{
  "num_hidden_layers": 10,
  "hidden_size": 128,
  "num_attention_heads": 2,
  "num_key_value_heads": 2,
  "head_dim": 64,
  "intermediate_size": 512,
  "vocab_size": 2048,
  "hidden_act": "swiglu",
  "norm": "layernorm",
  "norm_place": "pre",
  "norm_eps": 1e-05,
  "positions": "rope",
  "rope_theta": 10000.0,
  "rope_fraction": 1.0,
  "qk_norm": false,
  "attn_scale": 0.125,
  "bias": "none",
  "tie_word_embeddings": false,
  "parallel_block": false,
  "init": "normal",
  "init_std_qkv": 0.0606,
  "init_std_o": 0.0,
  "init_std_up": 0.0606,
  "init_std_down": 0.0,
  "optimizer": "muon_variant",
  "learning_rate": 0.00307,
  "beta1": 0.95,
  "weight_decay": 0.032,
  "lr_head": 0.00516,
  "max_grad_norm": 2.0,
  "warmup_steps": 200,
  "schedule": "cos",
  "final_lr_fraction": 0.03,
  "batch_tokens": [8192, 16384, 24576],
  "max_seq_len": 256,
  "doc_mask": true,
  "train_tokens": 128000000,
  "max_steps": 8564,
  "dataset": "wikipedia_en"
}
Each number is 128 + 32 x the weight over its row's rms, rounded and kept within 0 to 255. Layers, rows and columns count from 0. Numbers have three digits each. The size before them is the row's rms in percent of the matrix's.

# layer 6 MLP down (transposed), 512x128, rms 0.25, rows 491-511, columns 0-127
104:130082162157078162084089105164116117101135167124153093150095168146175145154133112151107118141106048160128124094135133149121185108091206098129128140121090083155132140142058141177126094144105177154097110127138138121119126137101105140143136132137134130113141147158141109132146215108171111138140108111092114172061154129143153148116136032222126156074136090135152121155097084125138182129035
103:088136127131165151110137117094146143102121108062072144157136156105103158135175091144089101180158100138161148163105149206171158183080123106134119116133169104145126104085117162119180133194133158177196165138126086132148119121160169160161175116102133170117153076194131059128160142126130131130160080067108176105100100164174119100110112098129111125150057108121114106146134160169048110110125
094:148091143081133195051130133115154080119114150110069129188120124129120119184134077094115138175131139139147119104149114144164146229142175118142129106176127147140146114127165124074110182152168171157114118110090126135096145084104140138183131057150134147169106112076104103160163128158082163112121150128164108064065156127104149074111086181116180148110138100088173102092156132113165143097157
110:109171091136071101159146116111120190148118128134117153155157162116092171115076140103140093120134168142087147139130169071095159104192146087126139178113150148177167141119114153169116115103158114106111108118126136105168152059127103083143173207109192135073138132076123114175161122155078121178174173154124109099146082141197169111150148105126095136134089140097167118142060146112112047131095
112:095110151069124059112137090172076118119128200110165133148144117138153111139118128135126073098102231119196127155149110113107152043138119161084183165154063125159099113187121101120135096155121128163133101124119144073119135148128100132139175154113165130123105118146136167114130100154116116139079124172148068146148176163175103125159088127124161168129094117181153096119130142124051074124074
094:177125107124118183112128177139085138143104130044126153140125132103094152096123091073138144136128104171156102125056154148139083138139153111147127102127106134142083163152118079100132121189124092122077144124119155093119098121096177166123148095148125140126183137102130082091076137177168144141125100131160136156094087135107103126078147145108004105168130086129135081164144191163059167171172
100:088137104167118115154120190115114120117165129066129152122156159068144094144127130111085152162180140081125147058151057123129155169074137127118120090129134113135169119180113134172169079096120097134199121137061136148172134116141184176135137159117114109123131122111135091142082133085106146115154123103131097160042173085067114128135178080159165116098123198115173118100100089128188114117087
095:135152133131161168127124042112161112081129100111056122116110225132188124140129153177117175137142120168134130128120118158098049095107136071126177075145073135153087137166120178119148105142115148126154101093141085125155088135128132117169136163160252098088145146089125126166122122149178115140153106143084117116124110109117124157089094135100109075146142143108129125090190104099165129099090
106:158095153106082123161125000138193127088086092114125114127159159126142119140078115160140150105121120102161144107149138143093094093104064107116094162111141145114152096156089110186120099043153123151173118107156106094119104221146103096089075114124105135173073125161101111129121160090134135110080126125144128120155094120136113112124161114126135117145136146131122060143138169137124149091172
096:185112155051139131078136126083093053097077149118132149143099117169137124181100124097133127085109106131159087094090129130118134121054137101138067112097095100145148119147152077198116055103134077112200094079090103104145105140173148126096084164111191095145128120119107126149142149183149140129125132115140151134123149167099132125177209123123110135173148144072179129185144134091149111110124
089:134115148132162088137092093140110121132162102195126117210218132121141129101121112100106151128065101149136164115163101099165119109099090183154103126081146178134129137115183154113122141141137181164117168157144114143113110118078107122162160127143130121160114091109155154090094123097049176133163123159049167125130129217163128091123068085101133117116181110176073178169147123133139171098131
092:143134133136118083174158145056086145057103148072136129105088131141148112195133149149123152140105136145157088088117126133173057086095142142149105135126110148136124178143121093046147152167126128090109138089177116149151146147192115173160119154155130148130090138080136151105175131098185178136144042151163119130130106132192131162106122162097071121143107098093167164148171195104085143113081
096:151148122131179100188104097208142068082165110091160110141099119145066144178081146170111118134160163101088168111163113134109126163102158100130119145087172132112137155168122111149046172069195160129119131136120113104103163177134160115121178109082219158131089101115159134125143148150145087122154121121107113114117147162106127131113068133142132128091200142143154169087057124091136107132085
085:131118118140147165146112190172177186140120097109069173160060088096157169136106116172169139141159125165094162131125120137135111168177091141139119087109119150130126231094100108117126049091106163147145124122097134128195130175134131112099140130112155134130117106114081155102113153091155099135127104150154161142205075087147090142163178071154095132155103166092061084123136176118108098095130
107:121119163149169090150116187162126158122084084097153092152128147125136060131138170103103129140135098081054113153135173071182130144123115146116136078139136199061146128136102093137067174100102104112138125194114159126140115079159178149179098091117136115109084150172136105164096181159151113125102135166099177130072118085092082140132099082155167134133116175137093091093123123127077066102154
096:111172131118130101161148085161126160142154141105211125146148097189093139151162116137103110096098149141156081126095116076139160097063104143128086108141130221182150166090080108154105152088149107109072157125115121122164126149193178121187165156155127167081151112113051149141119142122081156097109112089101109137095099169160098110106097184113153131102120129132090048119095118093121115180117
103:087174110062135101164118114073165167092109162079126102163135133137123136148138149119093142110166164142114087107119107161171120066104173126133121135149095126125127099167090150127075137147092101116104096161097042170134134153174114119111180162048132115094127101082129100128096184140118143123164149156181139130165171198096125139141097151143174187187154170121112079086120060138160135112074
098:130070105149161155154122110159125142127135118103138180086101114148136116168143133127106136078171120058112125156129124158181162194114186115069131113094167130148126127197092104128162125117129107079087107157173118135145106165160172097132090065090115102126137075145137144142121113132143167125135084127147067088054209084119106140124185183115130077153133128075105137193139114157069180157136
100:126138098095136148129107074171154151094112116100154172126117139153091104144153115145103199115111092126100173188122158143086089099089123140135110120177127142100101147085113138118088137130141134075144127080170101167127148077146192140137084100056201151067124138104149044109090142170162182137144117112146111177130139080189161154130151119093121103133093129174128081165095064126165154151184
095:089119100096140143133123140204143115140142142128190125108118137108118162142115131128113056118120118163085096151157147205088147000113175127178131140153097104139161166126134110160160080117068139138137134127105150112204159121112136152144133133009160131112110118097151105096140168102152099117132163087150116126068113100114140100131104036140118143161123120131096086100108147140153102100124
094:161163163099079096126157111155093156117117167171187090093085078136160104126161147051158097117153148156155141178112102092138138130115164110103139133042152110140101149134134132116075154085081109076160128130160164144124135107151119111183127112069091140128125182130173185181091085122104098167132120224138101099084065139116165133132093075129117120088106106100161166124133113085167147142133
# layer 6 MLP gate, 512x128, rms 0.28, rows 492-511, columns 0-127
093:103097117134163126180106129126104142126113160120167196084110157022139131102060146134141164100126076059131152137108131134156168145078175149143111150124121144138114105096158152121111181120166074084148160160131074117109138120097137056140138084103136195093139159111134102121130117149128092158147096119105153108095119180112082135158180108042111107066138128151124154124170203149135087125085
093:159114142166126104096143106196142085125107165192072129112192135139148104169119137160126123057094101110103135127128111155110135117115102152168127166141168173158081078175151079170094070158172107074148084101110093133115083126120122121166142144103178132091112129085122065125133119110163109141151146177129153156116162131128121145073170116056123163136179154135107126111037067127159099162177
101:165122127159096141092076134043131081169139154141087143098137123149139160131101149152083180070096103115068129153142185069121121163153144140105124184120179079096131106121086078125117078192100149124142125157103138127124132153142125111172093139115086067181170099177127073140116125045053172158093091131189126133159133128094166145100086121161144098086144145145106108110092140122120106134135
102:155110165129148133138093185114049226087119099134079182153125078096122140087081171118180101121111099149197147048162161096124104170160145110088156138089110122164134152122175158092113081112141108148114121117157168118147130152128131128055110116110105105113177154109153133153088121125133087179076101159125148107122100155189141126128115121154124160061085098131115132081121119085159113081088
097:196144141162151119203103131159129053172096140175096116043122111075132126141101134139130138076140081144096145081142122139242148095153076126119114079099133134101148151069172095117155108141104157117139125080070136092119146074167124066130127114179130163089131125157106117135117148064145117107123133150105144104071123141101162115165090066124130148122157124122123129086155121095153118163174
100:151113112197103128134102081108100178074143120110088173092141103157183151117120147135174228182109109114139169101115181113113121156118134115106083042201127138138099135144135142174114100074123119121166152147110097159115159133166135098135156152129123092102117117113116158175058183096152121124132165118152085146172130109104056182121117099141136059088108118121095071102080141116136117169120
098:110144107189124129109143105085118079063082082113184203111145115169170122155147103079106114142135162164110041128112081093138127156128108113117136114193180161101121146155150132135146086108124109118124057111157133158155156128051139092117108075174150187109093128083138117174159182117146140135098146187098147107129135195108109117090145153137153113147112131122097143199160171176138109151114
092:089085161163164108073095130168167100087141098102092159107169117032116091190069101138123113153109094106109129130144117112100159104068186067098171136125140109127115083146113101196160157094160104099178138161100129155126124152189145065158160102122129113095150175144102165162141117098108113166114125110093116120187127186122155075092119167163182118166124138116127148128167147177154119162130
096:129123126138157186122128136085091119134079120069140128150142144079197143136180126162147133150134105141142154146083192160158148067172079151180126129102107133150104133140114010150117044060086133154200114124102108160138092179119087162147102083104115119154125126117093081148127136123165132125154112126140107145153134142103094104161099129080097222137117096124185085125116142121124136152141
104:145111194142181117133079104087123110083111114136075126083078069130124094115087137079128124160095120058122147119135123179170072141145086082119161082093160137104123086078115055187120077189109128122137143152113161117104122117118103146085105079146183132120149142093189085174091137113142103153174114137105120174125116099116107137105183127137116133096139166162157138067078174069148151131127
091:147170124138172138172149093078162107095153178101122092128115129115157164162133150188069164119172082112126134103123154111099119100147122103153118165135118060123149093150100097127156101190140129120141154121144101049112079092098137058154169108208096095153135131098116125179159140115164110160124108115121185104117193137137164152154055069146085175167109162066118151073142154096125109139134
085:112149112109155136160165150165186117157130117182120148111169092137168137085099127076144206155072158117160108144166041166124089089115112129108103134124085130125127084120154140146160143117146152101124108079102088145137139113104104146154141193122154099176089101114166107123151179095149109082153127159089124069101138144115087124113045052169170144099163107088125131192111157118189089119172
087:146105101145154137120185102149122147152103097115101118166129134072111147077090155175161131093136126143092086115129087037109112143026133155079135106065085152181154183130153144123101121128157151088135112223178137146164151153108116059078114174140142081129169098135125151164142142150134110158153133144152115101137102093123067152158094127137107146140120160148117122078111089045128094126121
113:148129039120101131135134157185114134129143131135146138131147054148115136121078131176104104124162170167112129128105123164089166144100110092145097188153114094103095175076112125112145136156176149206128103113122150150095101162120121116079146130140084125148176080062091088115100124099124079114128203135175102176157086143186174159132205138121066114154143117122158065154108132150100106177106
104:147116096120112124158134156134150102138079118133110145122164184125151142173082150202205134112100182122170125142103151094133133070092179080116118192150169099120122150121126122178138156095112174100061162136153132165110140160113102054135123106138101110131119100129137164119150199096130109150190110170177131140099059141152160151153090152117172151148121174138127126157177086078124060181172
104:209119107108157096068042149040135116103103143092108129140121127089126126117144071138106153120109046128124157114102143062092081136115196120163154157121123133154097156179118136126092160126131114135134170145128106188083092169152140049152156145155200116105135140131139167157100128099142120154166155148132093111127136117097102141163155080104149139104085147088107111155032153128125117130092
102:154138149173087152175143154121098137213114100127103185100119079045187092123103092159095162094093122163139148171117123106145153116138175141100144084171188159128116124099108110079172096205089087088140166135141154117139101159083192090181109121118134115129188114123156100196132154120113111120151122118151103089139061138158138124107105117123131087069189096098115148163126134143170142129113
100:137136089164107131145112162220168119186118137150136126087134156128140143192119149139128051086175086100140048111084189118157146095173147093168138140191145111131133164124140189099148134102138133085170141111173113111167079077082170090144091155100154130100162113111163174135130156059134155168120152073102113175152102111162101122148147140156151154120161139137139096192093127169115139129153
096:119147124110123176083177165088138215104115074224147174153146077158135151149140138099150106084102144154101115185157140163109061129152133127080123103140161173130168097202133117171151119140154082086121139068125149136114156117067154148131159086136127088127089085133106144124112143129138148139185155122129167121133126091073126092130108120194121110127082078128092095164171192144127079138134
094:128117112123090127177122180088087175174153114162096139112197120104113149118165126149152096143139110142117110175086063113127091112162103122174126155164176119192123155138173047104144150103148081115186104101130139098141032175137135080138095168114101134136167154137085147126169137118169076132141095144101094114129149124097152136174152085154170091104140109101086168156152150067136173099066
# layer 6 MLP up, 512x128, rms 0.265, rows 492-511, columns 0-127
095:102133134115121114139136179092108136124161161162079153090047135151117188161105097174204109177161152107183123137176143141071153093111083129102121108151177169195090126109133137113113145135124110148148115117094111201065153129190174111133128119104126063065113146068177155119135129110094153129151123155138087162082084159159145122077155142119140103116141090158122143170138093155069101100160
099:150114222115148136173118130115118145086093127132125121112127179119080168110146151129075183113133136097081138152076129096139202090182141139104148154075149092143083097143075117172155159077142146166137101129145131169171174151157152148124075131136134155104159091089143119116146119078121115110141139128087133122118084124087160103120186151125080170175110195085123088168234150098160116136139
106:134109171149099102082172158158092149165191139106099196104192127089123117126114093124131107164176137171128059133144120140165143098095048185115096121166157179151109103135167066091120153144156078218161125162125153150098109127130139099153121132133112097169084144166108129186132131122178156142095081100148159085109092129154154090169111139157130178176087092169119098137116126145115093147087
104:147143113103093109115164104177103141100166159124099135136122074161064148107129119080155140166141114198080112098158170091158122113126145139135218144102114124123080137167124148156121139109060180132207115093051179133112122185124092121137095161138185163141156086149122104146154116146101080087126125132170146133131180141163082077118097127104105159090129138076117100097159196146092088156107
099:120108117142143176122119146079102135129104082153098114157125120143131119104100149058096150113119168096092166141066130191063112147182084123157146113108168117171088236171107117116118132149175103108119140154097070067126156171104102139085152140085125095105152149071138115088124144159136188131181109098087121084174097109117143094118141098115108076126150092191087107107135112091185169130124
101:102186105164093086148091158130105137109113169159127079110177182114150122103167119138107108148104098148068170123162125097091095145128142138171123100125109031145121177219164139083145098117077124141103115155131176073183176096145132132123156179120122111158145159103126092098161087100095147134128132145074136023132142121122122149164141119094175141142154099169086134115149119090144193107122
095:198141155146162153119128130082098073118161129117100161118109113111106147142144151080097131092145137162174118137101134064100127109091067105161161143126144118090146124134134121109122095103104111102169118116079187115154182133086101114193108167141157175147157118114133178160181155086187110172088150150089138129094113084113095061115132187111041144176130049128104166186148125123110147162097
101:120139136163132129153083053156190136080139155135110141170116186179066132129130155138137160184159184161063146084125133088092080114108168122127219108126126110124188164079155150145126162075125160174120132160148106143070109120113104110122150088153098154151116163158110147143141089155147180144170115155144102125074115110116172123113175108142107120114123160163117122199196136179165138149167
098:143120105149136135100070116136130138107073158157151126160125201139120147148161096125093073093132084144097115106107146112143148143111154150176137084150121136106146137174116101135069112113074195112113128117099128149107124153106094141110134074143090097087141156146086135144181170085158104088211048098162140084197078077144169089077147091171112072163132097114113165197090099129120136119154
096:134113136114154104090082071112192101160161112103076156099077091126152129119092132164170118149111069086203100131083156162151145155173119080148159118137145168148123070079090103162096112146140043093105183121110112117094126119141132126119120122123115087102108134064145119144110128079177149139192091186128140131167149156149103116124182135153091127131101148135146177104019148102114130157144
098:156115091160152168150101086115104108111104163099136182213121181136135125050128176103150106194127091077085141164143104109151151105104145096103137171142115109136144152119065141125135103186199103161096151104119144101058162145093133103079133171106116116141130163106221148130148134112131158121083119113163130126152179097135160139104133080140091133110102188115085202160160156109163112145113
096:120156162132154147123130076105174120136160146198134074118130155147127127106106074134139144108066105082146139109154110155132084125134097076168091154100158139159149150134086119176182134143119140183174088148090165159142168155230113120188108138083119124140102109081116125165154157164086172178093153140101093063098110134154119138147156142130182175135176106089074139138076109121191112170112
090:122177129155054123096085164081092141113121120095075125098124186163096145179130097077160082150088190092116138083117134159179129130177145087129104142088137098165120151141119158154180125110108146121107179105139120140103079107121082181132151140134189162122103123107175123081110098078115160137117104193088093139128150144073123148178144135158164185129076087129102141171178085147170116156175
103:103173152202171077168156165114169066150152115097111144130146139075145094095125146120120090166094107113114118165130124129122125136084099094134110068112159096227158096145143141056132158143152144054105165129173159145138134106102140157126160182145158152107073052098149156166164071121165080109106063135083105116100133169090129138129128147085135130076130135092170116101155120120118128169131
100:145170093168100115164134119141137141150030123097130154090089120099125119200167100166168143107139174177165077156111127188088185101103155125168117130153107113095182136155100110142139083177081076118121109103154143178158142140094158129148141116103121160117156151141130127152137144146154109117171145192102169122170134120166152155152070138146158100106100164159112095110139151088018083178120
100:148151113153163140150153114076116107158108123194144149083123127118112143138145163123168098082124118139089123136082147127118099068170132125149195117072154157119111116146082094115152095086121139134093105074104131128148135127172157098116131212172147164160142179178111154104144166191165156182104110072138104123125157083149144186102181154184179149113096079108067123074098143160114180180148
097:137163123184137093124100128172133166101151091162119123197093119128120094193105161123148179121159193121120135134188088141133092125136120071096129094163125141134120183154077154079137149122085136114120105142041136109166163120126074101129141088160112177063127078113090099070117115163143137130101134086148144109150168174130156112153095144086127157153136136110145111124120139050081045191115
104:129153154078116115160133161103132143069127177222072158142140106140139184148129157077135108071148119144088102147066166141105147078118129086151160117132139125131120169078117123181085046181103149098148154131152124142121122097109191155118089085138155156118148101154160096138082161162147198116159141123084097127133121104135099166085098108205096111098191154140164089087116108144142134163121
099:075116120129081090129171105105085172114061150148092165120179140172085132144155077119096178098136063120109152106124066066190106157124192119090217140132123112129126133089184096171160081143131059124142148091144172176096144129140161128109139159074144124138125120101191144149160128151133137132129145091156149123192165096136102123125045144141120100148084125097127143139090157106127122104110
093:154197121134115142149099136132115178125117145144131123137141159110145113093114139093121057201135155097116111125109113118120125107115134151174147197094068219156101214076138109187094172099121141092121127100147208186119135114121116114126098186142109104142140170072114155101091145152153120135129131143161124132038140122172146164175133141147153162119128153090089179168104083122172127076149